config = dict(
    n_head=6,
    head_dim=32,
    d_mlp=512,
    vocab_size=512,
    activation='squared_relu',
    norm_place='pre',
    positions='rope',
    rope_fraction=0.25,
    qk_norm=True,
    parallel_block=False,
    init='normal',
    warmup_steps=247,
    decay_fraction=1.0,
    doc_mask=True,
    dataset='wikipedia_en',
)
Each number is 200 + 40 x the weight over the matrix's rms, rounded and kept within 0 to 999. Layers, rows and columns count from 0.

# down: layer 5 MLP down (transposed), 512x128, rms 0.125, rows 68-120, columns 0-63
# up: layer 5 MLP up, 512x128, rms 0.138, rows 69-120, columns 0-63
down68,218,165,226,168,239,200,225,210,228,249,191,229,126,214,147,215,181,225,168,193,193,211,226,213,147,233,247,149,275,176,171,193,171,188,109,155,181,240,239,147,188,196,255,170,216,270,205,230,249,142,246,164,174,223,209,167,133,238,223,168,161,206,220,168
up69,208,236,157,176,248,267,245,145,254,198,205,175,235,236,182,188,306,163,116,195,185,147,234,147,277,149,173,248,166,189,215,116,286,166,214,213,239,206,201,208,126,150,246,156,285,193,199,138,209,173,166,161,274,261,221,198,202,167,169,221,228,189,217,155
down69,181,284,225,232,227,162,177,218,240,210,63,185,190,173,184,175,187,208,177,201,178,125,258,194,176,179,214,208,183,198,137,229,257,236,144,262,168,153,232,240,152,115,224,164,216,191,254,129,176,275,176,199,184,244,183,276,256,169,197,151,293,175,199,201
up70,181,162,209,238,238,211,210,164,169,180,136,266,116,173,216,215,222,195,294,212,242,294,266,268,229,215,187,130,92,244,178,209,274,196,148,232,196,233,186,166,244,124,204,232,212,147,203,192,174,219,310,217,202,200,200,146,176,191,201,143,243,200,265,231
down70,167,225,110,172,131,200,144,181,231,219,276,174,177,230,176,210,206,172,219,207,190,183,189,185,225,200,205,227,217,219,167,208,238,171,146,232,281,211,205,221,211,212,242,156,172,167,130,217,225,196,204,230,208,229,251,171,283,174,217,201,158,215,170,255
up71,207,245,156,178,267,248,272,249,178,154,232,249,199,219,206,191,232,165,221,231,246,207,199,208,227,230,165,172,167,105,193,224,213,201,200,186,196,178,207,193,205,214,152,171,221,193,268,171,216,207,144,216,179,195,253,194,177,190,160,229,188,189,178,213
down71,273,166,150,221,190,249,288,256,195,204,225,251,219,153,166,224,157,197,226,151,144,191,178,250,235,187,102,194,271,240,209,192,191,201,212,215,194,252,118,204,214,182,183,209,188,231,235,199,247,139,190,190,163,211,230,189,153,206,201,152,185,211,140,237
up72,192,189,226,150,234,223,205,135,258,203,185,212,168,146,215,205,252,131,171,132,277,221,238,136,196,214,184,183,283,252,163,173,238,198,138,201,143,196,235,225,123,172,146,184,231,166,113,205,180,118,285,209,226,245,206,250,176,148,199,250,163,185,313,157
down72,111,235,175,153,205,202,187,175,243,245,193,164,103,130,240,194,167,210,164,208,159,292,197,182,177,225,191,142,206,243,215,147,213,255,141,262,175,187,277,151,190,304,248,170,142,243,184,264,198,172,251,207,173,210,123,226,181,168,234,212,168,210,211,195
up73,143,181,120,218,163,157,222,186,210,226,257,202,168,198,186,210,184,201,208,255,230,169,221,184,271,208,174,162,208,245,238,249,191,167,87,136,170,131,205,199,177,98,201,145,228,272,200,236,281,233,305,199,192,230,157,179,171,159,187,216,186,148,210,208
down73,232,144,186,192,176,151,135,298,157,203,179,213,216,115,172,153,125,150,193,145,228,249,172,142,124,160,248,186,259,174,186,164,198,199,222,179,202,149,220,139,179,195,170,191,229,192,210,220,172,263,160,197,159,215,203,252,168,120,213,135,181,189,130,249
up74,174,204,203,205,230,182,246,211,232,197,281,172,150,206,219,291,138,180,162,210,187,203,228,252,152,184,156,67,195,228,199,196,208,173,241,244,206,146,201,207,201,155,136,177,207,194,239,165,208,204,304,196,269,219,164,241,141,257,208,183,239,212,165,156
down74,150,213,161,220,158,193,185,267,111,199,239,165,110,237,168,209,169,212,135,263,184,174,286,195,190,218,260,215,188,202,182,198,176,188,229,200,209,211,209,163,150,210,181,169,253,262,204,200,193,228,173,217,237,206,187,231,215,156,221,231,195,233,161,183
up75,165,211,234,221,236,307,166,189,275,203,189,218,199,180,309,218,256,191,159,148,246,197,189,203,141,246,163,185,200,217,200,199,303,271,230,256,211,132,183,126,173,212,124,198,285,234,255,192,255,203,178,167,143,188,230,233,220,228,109,224,158,220,195,109
down75,276,218,197,142,275,217,194,217,176,248,242,133,161,219,259,146,187,228,128,200,209,171,290,165,183,161,306,241,245,258,182,131,187,154,204,271,200,227,140,125,198,235,214,203,229,176,178,285,332,178,149,205,177,128,176,238,165,140,173,181,101,232,267,94
up76,159,140,179,232,215,193,259,215,204,216,195,230,194,216,262,251,193,217,210,151,213,198,216,202,230,210,139,143,246,199,202,155,227,172,196,173,170,246,206,182,230,149,180,211,261,116,202,155,215,156,147,158,156,240,176,184,150,217,187,255,194,144,251,164
down76,198,178,263,231,231,240,194,243,184,211,251,152,211,221,226,246,193,274,204,170,175,218,151,150,182,261,133,161,283,171,206,179,224,227,214,198,257,191,207,194,149,198,208,216,235,243,207,175,312,208,166,152,243,246,143,236,158,208,227,259,129,180,227,150
up77,199,204,208,188,207,168,135,174,143,123,245,248,243,218,254,210,180,180,261,197,161,197,184,272,211,201,153,179,161,164,264,224,216,197,220,198,215,156,165,191,270,134,172,220,86,223,196,268,181,174,237,169,206,198,252,184,257,207,149,194,172,170,207,203
down77,164,255,206,215,187,142,113,170,203,143,240,127,232,179,128,241,218,284,234,106,244,197,224,221,125,184,217,265,101,237,176,233,165,207,190,137,211,200,134,227,266,209,223,220,138,228,178,230,192,154,79,195,204,197,201,181,200,167,292,154,203,258,266,143
up78,180,148,179,207,190,236,207,204,238,199,223,238,200,202,208,217,284,162,146,241,234,204,234,248,198,200,189,280,225,142,169,254,199,185,168,201,204,184,219,146,222,198,176,64,198,134,208,184,248,149,175,181,195,180,206,182,147,205,207,158,195,138,207,155
down78,190,158,285,188,254,280,226,184,174,228,184,152,158,189,225,156,194,193,192,64,189,226,199,211,189,274,170,267,269,218,261,211,116,160,204,242,165,264,188,196,170,199,148,197,167,165,172,244,240,228,154,275,212,178,254,238,119,191,196,232,254,223,200,186
up79,205,230,184,150,266,239,235,195,240,199,242,217,235,152,212,195,167,129,193,230,233,138,207,157,261,207,162,217,180,169,184,145,196,224,242,177,160,254,208,197,231,211,167,163,184,247,170,145,185,168,230,144,239,246,243,209,158,196,101,205,196,138,215,199
down79,167,181,197,202,167,195,231,237,214,232,217,129,140,169,201,217,223,192,251,196,185,243,179,213,195,234,189,261,167,191,246,206,90,146,226,244,128,211,211,204,204,265,215,227,181,150,207,212,197,198,171,199,191,138,181,221,205,180,207,203,265,184,204,232
up80,109,244,164,200,243,210,245,130,226,226,193,172,231,221,262,233,140,198,162,223,222,272,248,218,207,155,129,198,133,203,284,233,243,158,134,202,117,186,169,150,149,113,248,198,228,124,204,196,181,222,262,214,215,200,193,137,230,233,198,148,239,144,219,224
down80,232,226,222,181,238,182,267,222,272,257,203,184,117,204,203,163,145,180,234,135,212,140,226,201,179,175,229,210,150,196,206,188,184,226,213,246,161,230,203,152,185,217,213,179,180,211,167,172,213,303,199,149,134,225,204,213,275,237,260,142,158,250,169,272
up81,158,152,172,272,243,119,200,152,268,173,213,158,244,215,215,230,244,217,166,273,267,221,260,188,226,177,236,246,180,178,218,155,280,142,242,206,157,211,86,217,211,209,230,180,165,145,231,222,237,162,132,185,141,253,218,319,149,179,206,157,204,190,172,157
down81,265,158,276,206,212,214,266,181,177,166,255,175,194,180,260,214,237,188,199,204,224,221,244,136,246,206,263,226,193,291,111,200,174,197,253,209,247,186,182,165,155,187,167,143,228,173,209,189,134,262,165,253,221,209,143,171,174,247,322,163,180,317,209,241
up82,196,182,160,222,146,191,180,100,174,178,195,264,214,201,247,180,207,184,181,166,235,196,222,174,213,192,200,152,99,239,226,234,182,224,220,208,215,256,165,163,185,241,213,170,165,241,215,185,179,197,201,226,157,224,259,230,246,260,207,211,249,199,165,189
down82,211,224,233,250,138,214,189,225,182,206,205,203,175,212,208,157,160,186,194,122,226,155,227,244,179,155,228,205,167,163,182,241,73,170,179,130,275,207,214,182,162,192,218,188,214,239,183,227,238,206,186,226,156,226,199,248,235,167,210,229,222,181,187,174
up83,186,241,116,144,260,213,231,130,198,211,213,244,232,262,231,218,299,126,109,259,294,161,296,150,217,243,163,271,201,135,285,172,200,166,251,281,125,208,134,165,298,242,261,193,302,199,201,260,153,158,224,189,143,155,230,235,204,245,152,214,180,221,197,162
down83,135,180,148,264,217,241,211,154,179,180,191,239,197,239,72,52,155,313,191,198,193,174,194,135,148,153,207,213,253,313,257,180,267,281,182,167,150,174,195,244,227,203,243,199,232,219,252,125,182,203,158,223,150,258,173,194,234,102,141,198,265,163,184,168
up84,145,224,196,258,215,200,260,228,122,177,247,220,147,229,252,220,208,183,205,219,259,120,203,184,172,243,251,188,228,231,153,119,254,265,180,150,204,184,118,225,215,261,218,142,197,152,171,202,208,219,183,146,109,226,253,113,213,221,164,273,214,196,172,209
down84,158,210,187,215,223,201,152,177,187,211,205,272,153,214,175,194,166,210,199,105,191,109,146,194,172,173,105,148,231,181,213,268,153,109,211,147,269,223,135,213,168,160,134,221,246,138,240,191,203,204,111,145,182,215,249,193,238,215,194,203,192,173,212,130
up85,145,183,196,178,252,224,183,170,206,238,210,255,185,223,218,249,185,169,247,180,234,197,176,200,199,301,169,229,142,228,215,200,170,205,226,167,206,285,153,228,150,215,256,196,261,173,156,202,255,203,154,163,235,216,247,138,164,257,134,208,286,217,159,227
down85,246,134,207,225,181,289,249,197,135,218,190,162,212,194,129,223,203,199,188,133,195,151,164,164,233,190,153,182,139,158,265,189,174,190,214,220,186,179,173,181,214,178,188,163,79,213,231,187,214,159,215,183,249,163,209,171,177,284,173,192,181,238,213,259
up86,206,247,214,181,195,251,212,216,170,151,205,197,291,162,183,186,235,171,190,162,219,253,200,207,248,235,226,199,198,118,178,228,201,267,153,194,154,218,205,163,208,247,150,112,182,229,206,178,271,281,192,147,180,209,214,196,209,197,149,222,192,167,293,138
down86,224,204,160,164,216,158,185,184,268,210,203,247,258,168,248,249,174,243,203,172,239,220,249,158,182,276,201,204,210,251,201,189,200,131,162,154,147,195,148,207,191,288,223,194,196,254,145,211,157,230,223,205,165,203,182,188,190,222,250,213,200,259,127,162
up87,179,291,230,272,168,189,192,221,236,200,220,142,170,177,140,242,133,245,167,209,203,222,226,270,164,165,187,174,149,258,194,233,191,210,192,205,165,197,104,175,177,202,259,183,164,177,232,215,111,151,226,147,204,241,217,263,210,207,223,197,180,250,173,196
down87,239,236,245,131,166,215,144,205,134,191,194,141,187,277,216,183,196,186,157,205,162,163,231,233,220,234,236,145,192,257,175,182,176,232,86,258,220,144,186,243,241,235,193,236,118,251,212,263,149,220,182,218,224,193,175,209,184,150,279,253,118,216,177,175
up88,218,208,182,178,126,173,276,202,261,235,230,207,224,245,166,197,185,220,207,158,201,222,228,212,310,198,167,217,222,139,189,220,207,227,239,231,146,221,245,206,211,232,127,145,173,276,210,174,215,165,233,188,145,274,213,223,181,207,160,239,157,126,208,116
down88,231,192,179,241,212,172,186,190,167,212,108,195,210,147,201,148,202,200,219,162,177,231,263,260,174,240,162,196,205,238,205,212,166,189,221,216,143,175,69,213,214,199,231,195,161,227,149,158,189,162,186,269,201,232,217,184,170,194,177,250,220,205,121,167
up89,157,192,215,110,191,210,157,170,204,226,239,196,192,180,272,223,220,121,194,193,237,241,130,202,141,244,216,96,229,252,178,273,242,207,208,203,197,288,196,209,182,169,225,218,160,236,115,149,205,185,225,215,174,211,146,227,200,200,212,223,216,185,143,114
down89,125,144,149,204,220,218,163,129,235,146,229,220,255,162,274,177,202,167,199,150,197,152,102,188,209,140,257,197,156,125,237,220,224,204,185,129,215,200,203,238,183,209,220,244,116,183,219,247,184,178,184,200,184,181,167,221,218,174,271,129,243,310,207,136
up90,175,172,189,197,217,232,172,107,187,137,207,238,238,163,169,232,262,171,183,228,315,202,236,185,263,320,132,214,180,189,225,154,195,230,187,284,183,207,155,168,187,140,235,172,238,184,153,209,104,152,214,192,232,269,184,186,183,208,210,214,229,228,239,215
down90,202,178,149,226,207,167,275,270,254,187,180,233,199,177,182,179,178,135,170,243,121,190,188,163,175,242,190,221,271,244,153,213,144,126,160,177,166,184,222,163,208,241,216,214,184,205,260,202,175,232,165,192,159,250,200,193,167,190,181,223,301,140,217,164
up91,143,238,193,192,217,237,237,206,259,177,175,193,184,168,243,208,164,102,217,142,253,268,290,201,170,268,192,136,197,201,176,195,220,220,207,227,166,194,177,155,234,217,202,156,237,178,282,137,205,189,124,230,195,137,310,205,254,211,161,277,200,196,221,163
down91,213,199,171,226,130,176,219,210,113,183,149,145,200,153,162,197,165,172,189,158,157,211,191,196,229,169,257,144,203,226,227,189,160,162,298,113,237,157,156,162,186,217,201,184,184,178,249,212,151,218,201,201,218,162,227,189,136,220,259,220,236,276,182,250
up92,152,206,160,207,188,224,211,244,189,138,226,256,244,229,143,227,235,160,160,142,192,270,269,238,199,196,205,233,131,179,210,103,243,261,217,197,210,264,131,125,156,179,119,135,236,145,191,141,187,270,166,154,132,206,255,221,219,252,179,269,268,155,116,106
down92,172,190,232,194,278,123,157,220,247,204,201,161,168,164,204,149,197,258,224,188,152,214,328,169,228,208,230,233,305,273,239,135,233,237,238,236,212,182,200,263,231,146,233,189,225,222,273,179,203,241,183,130,236,244,120,222,279,191,310,226,186,157,182,239
up93,212,186,227,221,193,367,200,138,185,196,251,269,213,199,277,278,131,245,186,190,155,196,191,208,191,314,176,235,186,228,255,200,220,215,188,259,173,183,150,200,126,147,262,190,255,218,256,195,204,209,201,106,185,220,164,193,205,247,199,200,201,237,223,204
down93,234,201,190,230,171,247,204,161,138,134,253,175,239,150,212,126,161,244,240,195,151,220,160,174,218,248,231,221,201,225,222,178,232,239,191,152,253,128,211,168,146,240,148,170,177,243,256,191,205,263,166,126,210,216,138,212,238,187,267,197,110,240,211,229
up94,182,203,184,225,205,237,223,167,275,204,160,184,176,187,251,275,183,220,222,169,250,243,221,184,216,207,132,236,164,245,264,260,198,148,185,127,133,289,228,193,236,176,170,221,253,178,208,179,250,196,188,182,263,267,186,147,146,190,157,197,218,178,217,288
down94,245,161,252,231,285,155,218,129,191,216,202,182,226,151,171,155,204,213,292,191,171,265,207,166,272,211,258,137,264,184,164,209,90,165,272,152,164,232,189,166,168,222,212,191,165,156,176,182,120,234,162,167,187,203,208,220,168,128,179,205,176,178,244,179
up95,194,193,188,163,250,171,193,176,259,205,213,188,229,191,228,263,199,206,206,151,211,258,184,161,223,198,152,172,180,236,212,243,232,164,157,257,176,147,201,206,256,181,135,221,187,166,194,245,117,165,220,155,201,226,215,233,150,288,195,212,231,227,164,183
down95,165,221,193,130,175,161,214,184,150,234,206,224,187,222,142,280,93,186,208,190,211,171,210,285,164,202,173,205,246,206,225,227,216,245,189,127,226,175,239,176,240,221,225,193,206,229,157,254,179,172,156,283,151,237,249,189,201,232,178,129,232,126,235,256
up96,141,237,181,282,212,161,148,195,256,230,262,200,166,198,226,173,175,265,155,178,244,206,124,224,202,155,204,161,171,136,204,171,203,146,204,209,197,218,182,214,207,163,224,166,152,174,251,153,235,135,204,191,197,206,295,260,229,249,211,161,143,242,220,167
down96,256,200,198,204,189,167,186,148,182,153,141,154,200,202,187,118,229,219,239,137,197,163,205,173,259,247,267,237,217,177,203,176,117,137,178,196,191,160,187,234,171,191,224,190,192,246,232,226,171,208,223,169,173,138,193,181,267,225,214,195,170,257,119,198
up97,205,195,182,194,244,249,107,129,214,218,215,210,207,141,218,219,250,182,197,266,279,238,145,210,198,240,153,99,188,178,196,162,214,274,275,160,166,143,159,182,262,214,158,217,202,141,148,247,274,141,189,222,196,261,220,225,239,219,161,224,178,188,216,230
down97,268,147,259,274,249,260,204,247,149,167,181,218,221,246,209,262,215,235,193,234,235,191,144,239,197,226,241,275,310,176,204,172,213,207,232,183,206,151,191,224,287,288,217,163,186,220,175,221,186,215,197,206,218,183,208,214,200,203,106,258,180,206,181,196
up98,180,176,186,217,232,172,233,169,231,216,157,232,152,224,203,242,188,240,247,202,275,189,226,169,201,215,103,174,162,248,238,110,248,240,242,204,234,153,214,163,227,190,188,236,251,194,315,177,247,167,191,200,176,218,212,156,180,238,175,224,276,197,138,183
down98,220,160,215,185,244,249,180,238,243,250,186,185,211,202,189,198,203,202,233,242,168,209,207,129,268,153,164,180,191,198,190,193,227,208,142,203,200,219,258,213,149,203,204,216,196,249,176,176,217,175,169,200,187,162,171,242,174,194,202,219,203,179,231,192
up99,222,304,150,204,185,220,200,190,191,137,242,159,222,210,177,169,190,196,224,156,262,225,173,220,249,154,223,198,186,199,151,195,195,221,193,187,119,207,168,161,269,162,242,193,196,190,225,93,280,174,212,161,171,214,180,215,189,196,172,187,184,207,231,179
down99,232,247,151,157,246,211,198,219,233,214,249,225,135,171,194,197,179,222,264,178,188,201,133,207,220,180,228,189,229,196,147,238,126,157,183,217,155,184,159,204,216,236,219,229,146,176,276,253,237,199,213,236,181,209,239,218,215,271,174,208,218,184,264,243
up100,201,236,198,221,168,180,240,225,205,191,249,192,245,208,109,209,123,139,194,184,210,143,206,164,193,181,168,264,185,184,216,180,233,233,229,170,132,195,267,142,164,202,174,187,265,199,179,160,192,197,239,180,190,237,122,184,128,169,144,228,132,165,224,246
down100,246,128,176,161,215,203,241,240,172,234,251,163,219,179,163,145,218,154,209,185,210,214,155,172,225,156,180,140,182,213,234,238,245,149,271,260,203,180,203,220,200,202,186,168,246,100,174,142,190,186,211,237,210,149,168,187,151,185,171,186,267,215,226,192
up101,155,207,203,211,204,214,226,182,235,175,208,206,255,233,274,217,199,227,206,144,208,206,215,163,173,298,189,125,210,192,217,224,187,152,110,202,209,311,164,121,271,211,225,99,249,198,280,102,182,158,288,171,180,216,169,200,187,232,154,175,193,185,152,161
down101,185,283,246,230,175,221,193,250,190,163,208,176,285,131,315,160,274,227,166,177,215,247,231,201,207,239,216,240,230,186,223,169,186,166,231,209,157,173,234,187,198,164,197,175,184,207,198,179,150,185,168,211,194,189,178,237,168,154,205,243,157,258,86,178
up102,180,232,98,201,211,261,255,245,218,232,173,158,167,198,218,263,196,163,196,272,259,197,135,232,207,216,185,159,157,214,296,270,187,135,189,222,149,204,188,181,204,158,180,204,205,157,149,207,162,214,209,153,222,270,231,272,249,129,154,181,244,218,238,239
down102,156,172,180,274,167,285,195,264,151,229,222,178,260,226,206,159,227,230,164,176,237,147,238,230,111,197,166,196,225,240,237,223,164,228,200,166,220,227,238,210,219,203,243,215,178,267,177,242,200,160,197,194,202,177,177,229,235,136,170,193,176,206,197,248
up103,194,208,201,222,192,226,248,159,182,159,234,255,239,216,193,175,190,232,170,244,233,131,205,232,140,200,181,216,242,178,174,130,210,225,226,243,157,140,199,197,185,153,222,202,225,173,217,181,230,240,217,155,181,285,223,161,93,161,165,146,228,184,219,177
down103,185,130,139,153,109,236,235,196,106,163,164,255,104,182,225,168,187,169,252,187,213,175,207,196,194,204,141,224,170,206,190,216,223,181,222,223,204,95,209,205,223,240,191,287,258,244,179,234,144,213,255,227,204,213,242,165,151,242,250,199,181,211,178,201
up104,166,213,213,191,196,157,285,209,204,210,255,175,239,189,284,209,172,236,255,157,238,219,252,200,186,165,201,170,212,203,185,193,210,208,175,187,202,255,214,202,202,281,241,199,181,191,203,248,252,137,173,262,122,215,283,244,189,274,178,157,215,205,234,204
down104,212,257,148,177,174,180,195,287,161,192,229,228,188,221,178,211,206,179,121,233,129,147,234,230,171,207,153,279,191,164,177,192,226,234,95,193,229,252,204,193,175,255,209,250,185,256,159,184,240,192,214,214,179,195,201,127,259,188,168,198,158,207,189,208
up105,175,238,227,197,267,162,210,172,181,160,212,170,198,232,213,209,218,234,151,188,242,197,286,273,160,271,215,210,223,201,323,205,225,216,155,242,205,215,171,184,145,153,214,160,229,219,186,168,163,209,241,125,204,225,233,231,193,172,215,213,217,195,194,169
down105,226,201,197,175,208,218,250,220,168,194,148,153,191,232,246,172,236,250,199,268,234,215,214,223,191,265,286,235,129,227,252,154,222,254,199,186,289,147,233,233,220,211,228,238,289,221,161,135,268,150,193,144,183,140,204,162,206,133,275,170,223,177,199,246
up106,203,213,187,167,201,187,269,184,245,211,168,241,184,174,227,264,217,100,164,194,266,184,207,188,156,213,179,121,239,298,220,180,193,182,210,202,177,232,151,180,224,207,279,169,185,202,206,214,196,210,168,139,202,193,258,204,168,124,185,206,155,160,130,195
down106,171,206,220,254,191,201,217,173,190,203,199,161,262,210,240,155,255,192,225,182,131,220,182,119,223,189,205,242,258,247,243,164,260,235,218,275,179,238,180,185,184,195,230,222,186,150,196,300,143,247,197,238,323,192,160,171,252,222,318,273,246,154,210,100
up107,147,250,110,233,213,224,166,194,252,150,229,190,204,192,230,184,168,228,182,142,171,237,171,213,211,260,209,127,233,178,273,158,177,191,161,191,216,234,221,145,142,191,230,156,239,255,187,130,177,161,165,196,159,169,224,247,215,184,202,199,224,171,193,170
down107,217,201,221,222,105,214,168,246,184,222,207,219,247,172,129,155,227,238,211,223,228,252,194,187,201,187,138,195,207,209,209,186,144,202,252,202,189,220,240,185,274,201,233,164,160,232,154,204,214,163,223,156,175,210,166,210,145,141,225,227,192,257,128,210
up108,188,150,129,243,255,140,274,202,173,172,183,208,236,192,155,235,201,193,175,199,221,273,177,195,318,188,209,132,207,250,212,225,226,195,234,221,216,132,195,150,251,173,241,214,238,210,197,206,196,136,178,203,191,233,165,246,192,216,186,197,218,208,190,153
down108,219,213,131,189,160,214,161,140,200,148,224,245,232,195,115,167,219,202,240,180,187,148,187,155,173,213,172,169,280,208,175,179,231,242,239,264,152,151,220,207,186,299,226,177,171,157,211,201,230,206,139,192,179,276,186,126,172,151,229,256,190,193,209,152
up109,196,200,178,227,181,224,190,184,253,174,193,240,208,184,282,125,177,245,190,264,150,227,205,166,142,231,196,195,187,223,185,233,211,204,254,200,174,152,89,202,289,204,199,171,237,133,189,191,225,234,193,180,151,224,255,204,151,244,198,213,222,94,319,192
down109,165,207,238,250,228,134,180,162,201,247,215,192,121,229,206,167,128,229,184,114,240,270,185,242,249,165,188,214,273,214,192,275,139,203,173,187,197,211,225,170,205,228,206,192,223,172,210,196,149,296,200,172,217,176,216,286,182,202,172,225,191,210,257,249
up110,157,273,158,176,293,244,167,150,156,160,173,153,290,239,146,161,201,206,196,221,116,234,151,172,215,213,229,154,170,229,203,186,227,160,198,157,181,203,144,202,300,154,241,201,116,204,161,120,154,234,200,226,137,213,218,207,141,200,189,149,164,193,312,192
down110,122,153,175,170,186,206,90,165,262,239,184,172,121,234,295,133,251,183,192,281,183,182,195,79,156,202,149,258,223,174,202,224,225,184,186,191,163,204,223,219,234,255,177,202,174,119,171,195,256,249,250,239,269,184,161,248,211,191,189,195,211,215,303,126
up111,190,244,191,186,185,212,248,162,216,250,181,209,251,241,171,194,249,238,110,256,173,261,273,200,218,173,170,224,241,213,231,179,205,238,233,174,206,185,214,180,267,186,185,139,267,217,236,195,189,229,200,122,294,226,237,188,167,204,208,216,233,132,192,167
down111,234,265,128,178,136,200,298,231,80,145,196,169,174,177,201,172,186,298,240,167,184,173,164,137,259,234,212,182,131,251,201,212,203,207,188,190,193,195,214,296,186,303,192,237,218,195,236,193,185,241,184,225,149,152,193,143,226,237,197,188,224,270,237,214
up112,219,216,124,277,232,143,226,183,147,205,181,215,274,264,280,203,176,174,160,160,248,199,253,195,220,242,230,266,167,185,199,212,263,201,228,228,210,159,186,230,201,132,223,166,281,226,191,192,220,200,164,195,236,270,254,221,149,222,190,188,247,205,250,210
down112,261,217,215,297,214,215,176,241,185,218,248,223,233,196,225,194,248,227,156,229,227,204,234,188,212,147,208,228,194,209,176,173,259,200,251,231,192,190,212,192,182,170,237,179,190,219,242,191,195,180,168,197,189,193,159,212,212,194,348,168,201,331,175,220
up113,103,187,227,168,272,225,255,180,196,128,185,104,214,206,212,256,203,192,182,258,230,167,212,192,241,267,170,194,278,192,101,179,233,203,270,227,183,169,210,194,219,164,159,158,219,268,209,185,167,206,205,170,199,187,185,211,220,156,193,136,250,129,183,192
down113,171,173,196,230,218,184,168,155,220,198,153,205,224,175,215,129,165,274,202,234,219,224,263,144,223,132,233,198,259,169,70,200,280,225,179,232,158,130,207,203,240,237,143,299,168,177,194,208,143,221,168,203,236,182,103,152,195,190,189,70,165,219,202,107
up114,216,222,199,153,297,224,188,152,127,168,205,209,242,118,198,244,173,248,200,196,195,179,186,261,262,207,166,137,112,179,202,182,241,186,132,198,233,164,219,229,194,216,189,169,235,180,228,178,125,157,251,166,235,175,214,265,147,233,196,172,200,210,180,292
down114,189,176,225,249,189,216,237,156,232,276,182,153,118,227,180,250,127,130,237,223,182,147,154,171,192,233,212,223,255,203,237,260,185,239,167,143,225,249,231,226,120,178,174,195,189,200,278,185,163,229,244,213,180,166,209,212,180,173,209,198,207,229,200,219
up115,174,233,225,197,212,210,216,224,244,164,262,186,181,267,251,235,156,216,158,173,203,190,222,201,202,190,185,221,167,186,273,231,246,202,205,198,149,180,190,188,130,224,199,94,271,229,206,169,185,179,235,246,177,270,198,252,214,229,162,212,241,158,181,194
down115,199,233,165,252,209,150,102,182,279,164,280,141,198,187,174,92,166,191,163,180,218,193,223,249,195,215,213,239,196,180,213,229,165,212,196,205,159,211,253,289,210,233,228,212,151,221,132,189,175,181,196,167,148,236,203,213,272,175,141,153,219,194,231,163
up116,155,216,183,137,228,295,214,192,213,225,263,166,204,172,150,231,216,208,168,184,182,167,249,196,264,182,197,223,173,216,282,183,164,137,143,206,194,223,120,231,162,212,160,245,201,226,212,216,153,216,188,192,172,202,250,219,179,164,106,239,246,234,235,171
down116,186,151,108,169,174,224,189,200,193,194,210,187,220,170,171,180,178,233,210,197,175,174,267,176,215,239,286,119,220,239,187,168,186,176,162,223,128,192,199,209,240,173,160,192,224,248,157,180,185,162,177,270,149,239,168,148,205,187,245,173,161,216,241,206
up117,158,152,178,241,138,194,201,232,179,88,235,166,250,175,184,228,246,174,165,219,193,187,310,246,206,234,222,260,223,310,227,177,235,261,199,162,245,238,208,222,131,215,155,238,208,211,168,206,258,152,192,219,200,183,236,179,185,122,200,175,172,238,196,131
down117,252,205,172,210,158,202,227,183,228,288,199,193,198,183,184,208,99,182,181,192,169,234,161,305,176,225,170,253,230,130,172,165,138,198,233,123,242,115,295,170,213,198,196,257,210,197,156,199,241,211,186,207,268,194,261,227,132,176,219,149,176,156,220,252
up118,218,206,146,221,204,258,249,225,226,192,207,215,284,227,216,194,237,199,229,213,175,247,218,255,251,207,195,198,206,250,242,167,270,214,162,192,186,236,239,190,204,201,216,197,279,172,212,182,180,186,153,132,219,174,249,285,137,199,143,155,190,131,242,196
down118,194,181,174,252,214,167,165,175,252,168,197,113,148,226,160,166,167,177,247,225,154,218,171,233,265,204,212,172,216,183,218,159,174,188,203,187,207,221,197,256,221,261,215,208,200,205,161,160,207,212,284,193,186,203,169,234,243,147,152,182,202,223,173,257
up119,209,239,215,158,219,238,201,150,142,218,207,121,284,135,203,225,234,161,169,228,216,215,221,270,167,209,240,213,126,266,174,251,221,192,219,206,233,192,177,226,258,229,212,145,170,163,147,173,158,155,249,170,229,207,128,224,215,184,130,201,155,167,241,209
down119,246,230,174,237,132,262,165,107,211,222,150,176,168,223,175,218,210,166,180,195,203,180,156,247,248,206,216,253,226,244,148,200,236,185,158,219,207,206,149,203,214,244,185,243,231,145,227,128,186,237,194,251,160,227,195,152,184,212,179,161,237,164,143,239
up120,181,304,195,246,190,199,166,221,161,193,198,183,285,226,200,163,164,174,153,233,200,179,180,188,189,212,193,210,160,207,203,210,220,194,256,180,204,153,159,207,236,245,193,221,202,209,201,200,210,214,152,164,194,225,162,178,199,239,213,212,254,173,162,280
down120,180,231,219,175,220,232,198,276,181,183,203,202,204,176,225,156,209,231,141,216,154,160,238,141,215,165,248,240,200,189,259,196,195,188,186,170,229,163,212,168,186,216,166,172,200,173,251,277,206,239,144,200,187,192,228,244,195,151,212,261,235,264,180,209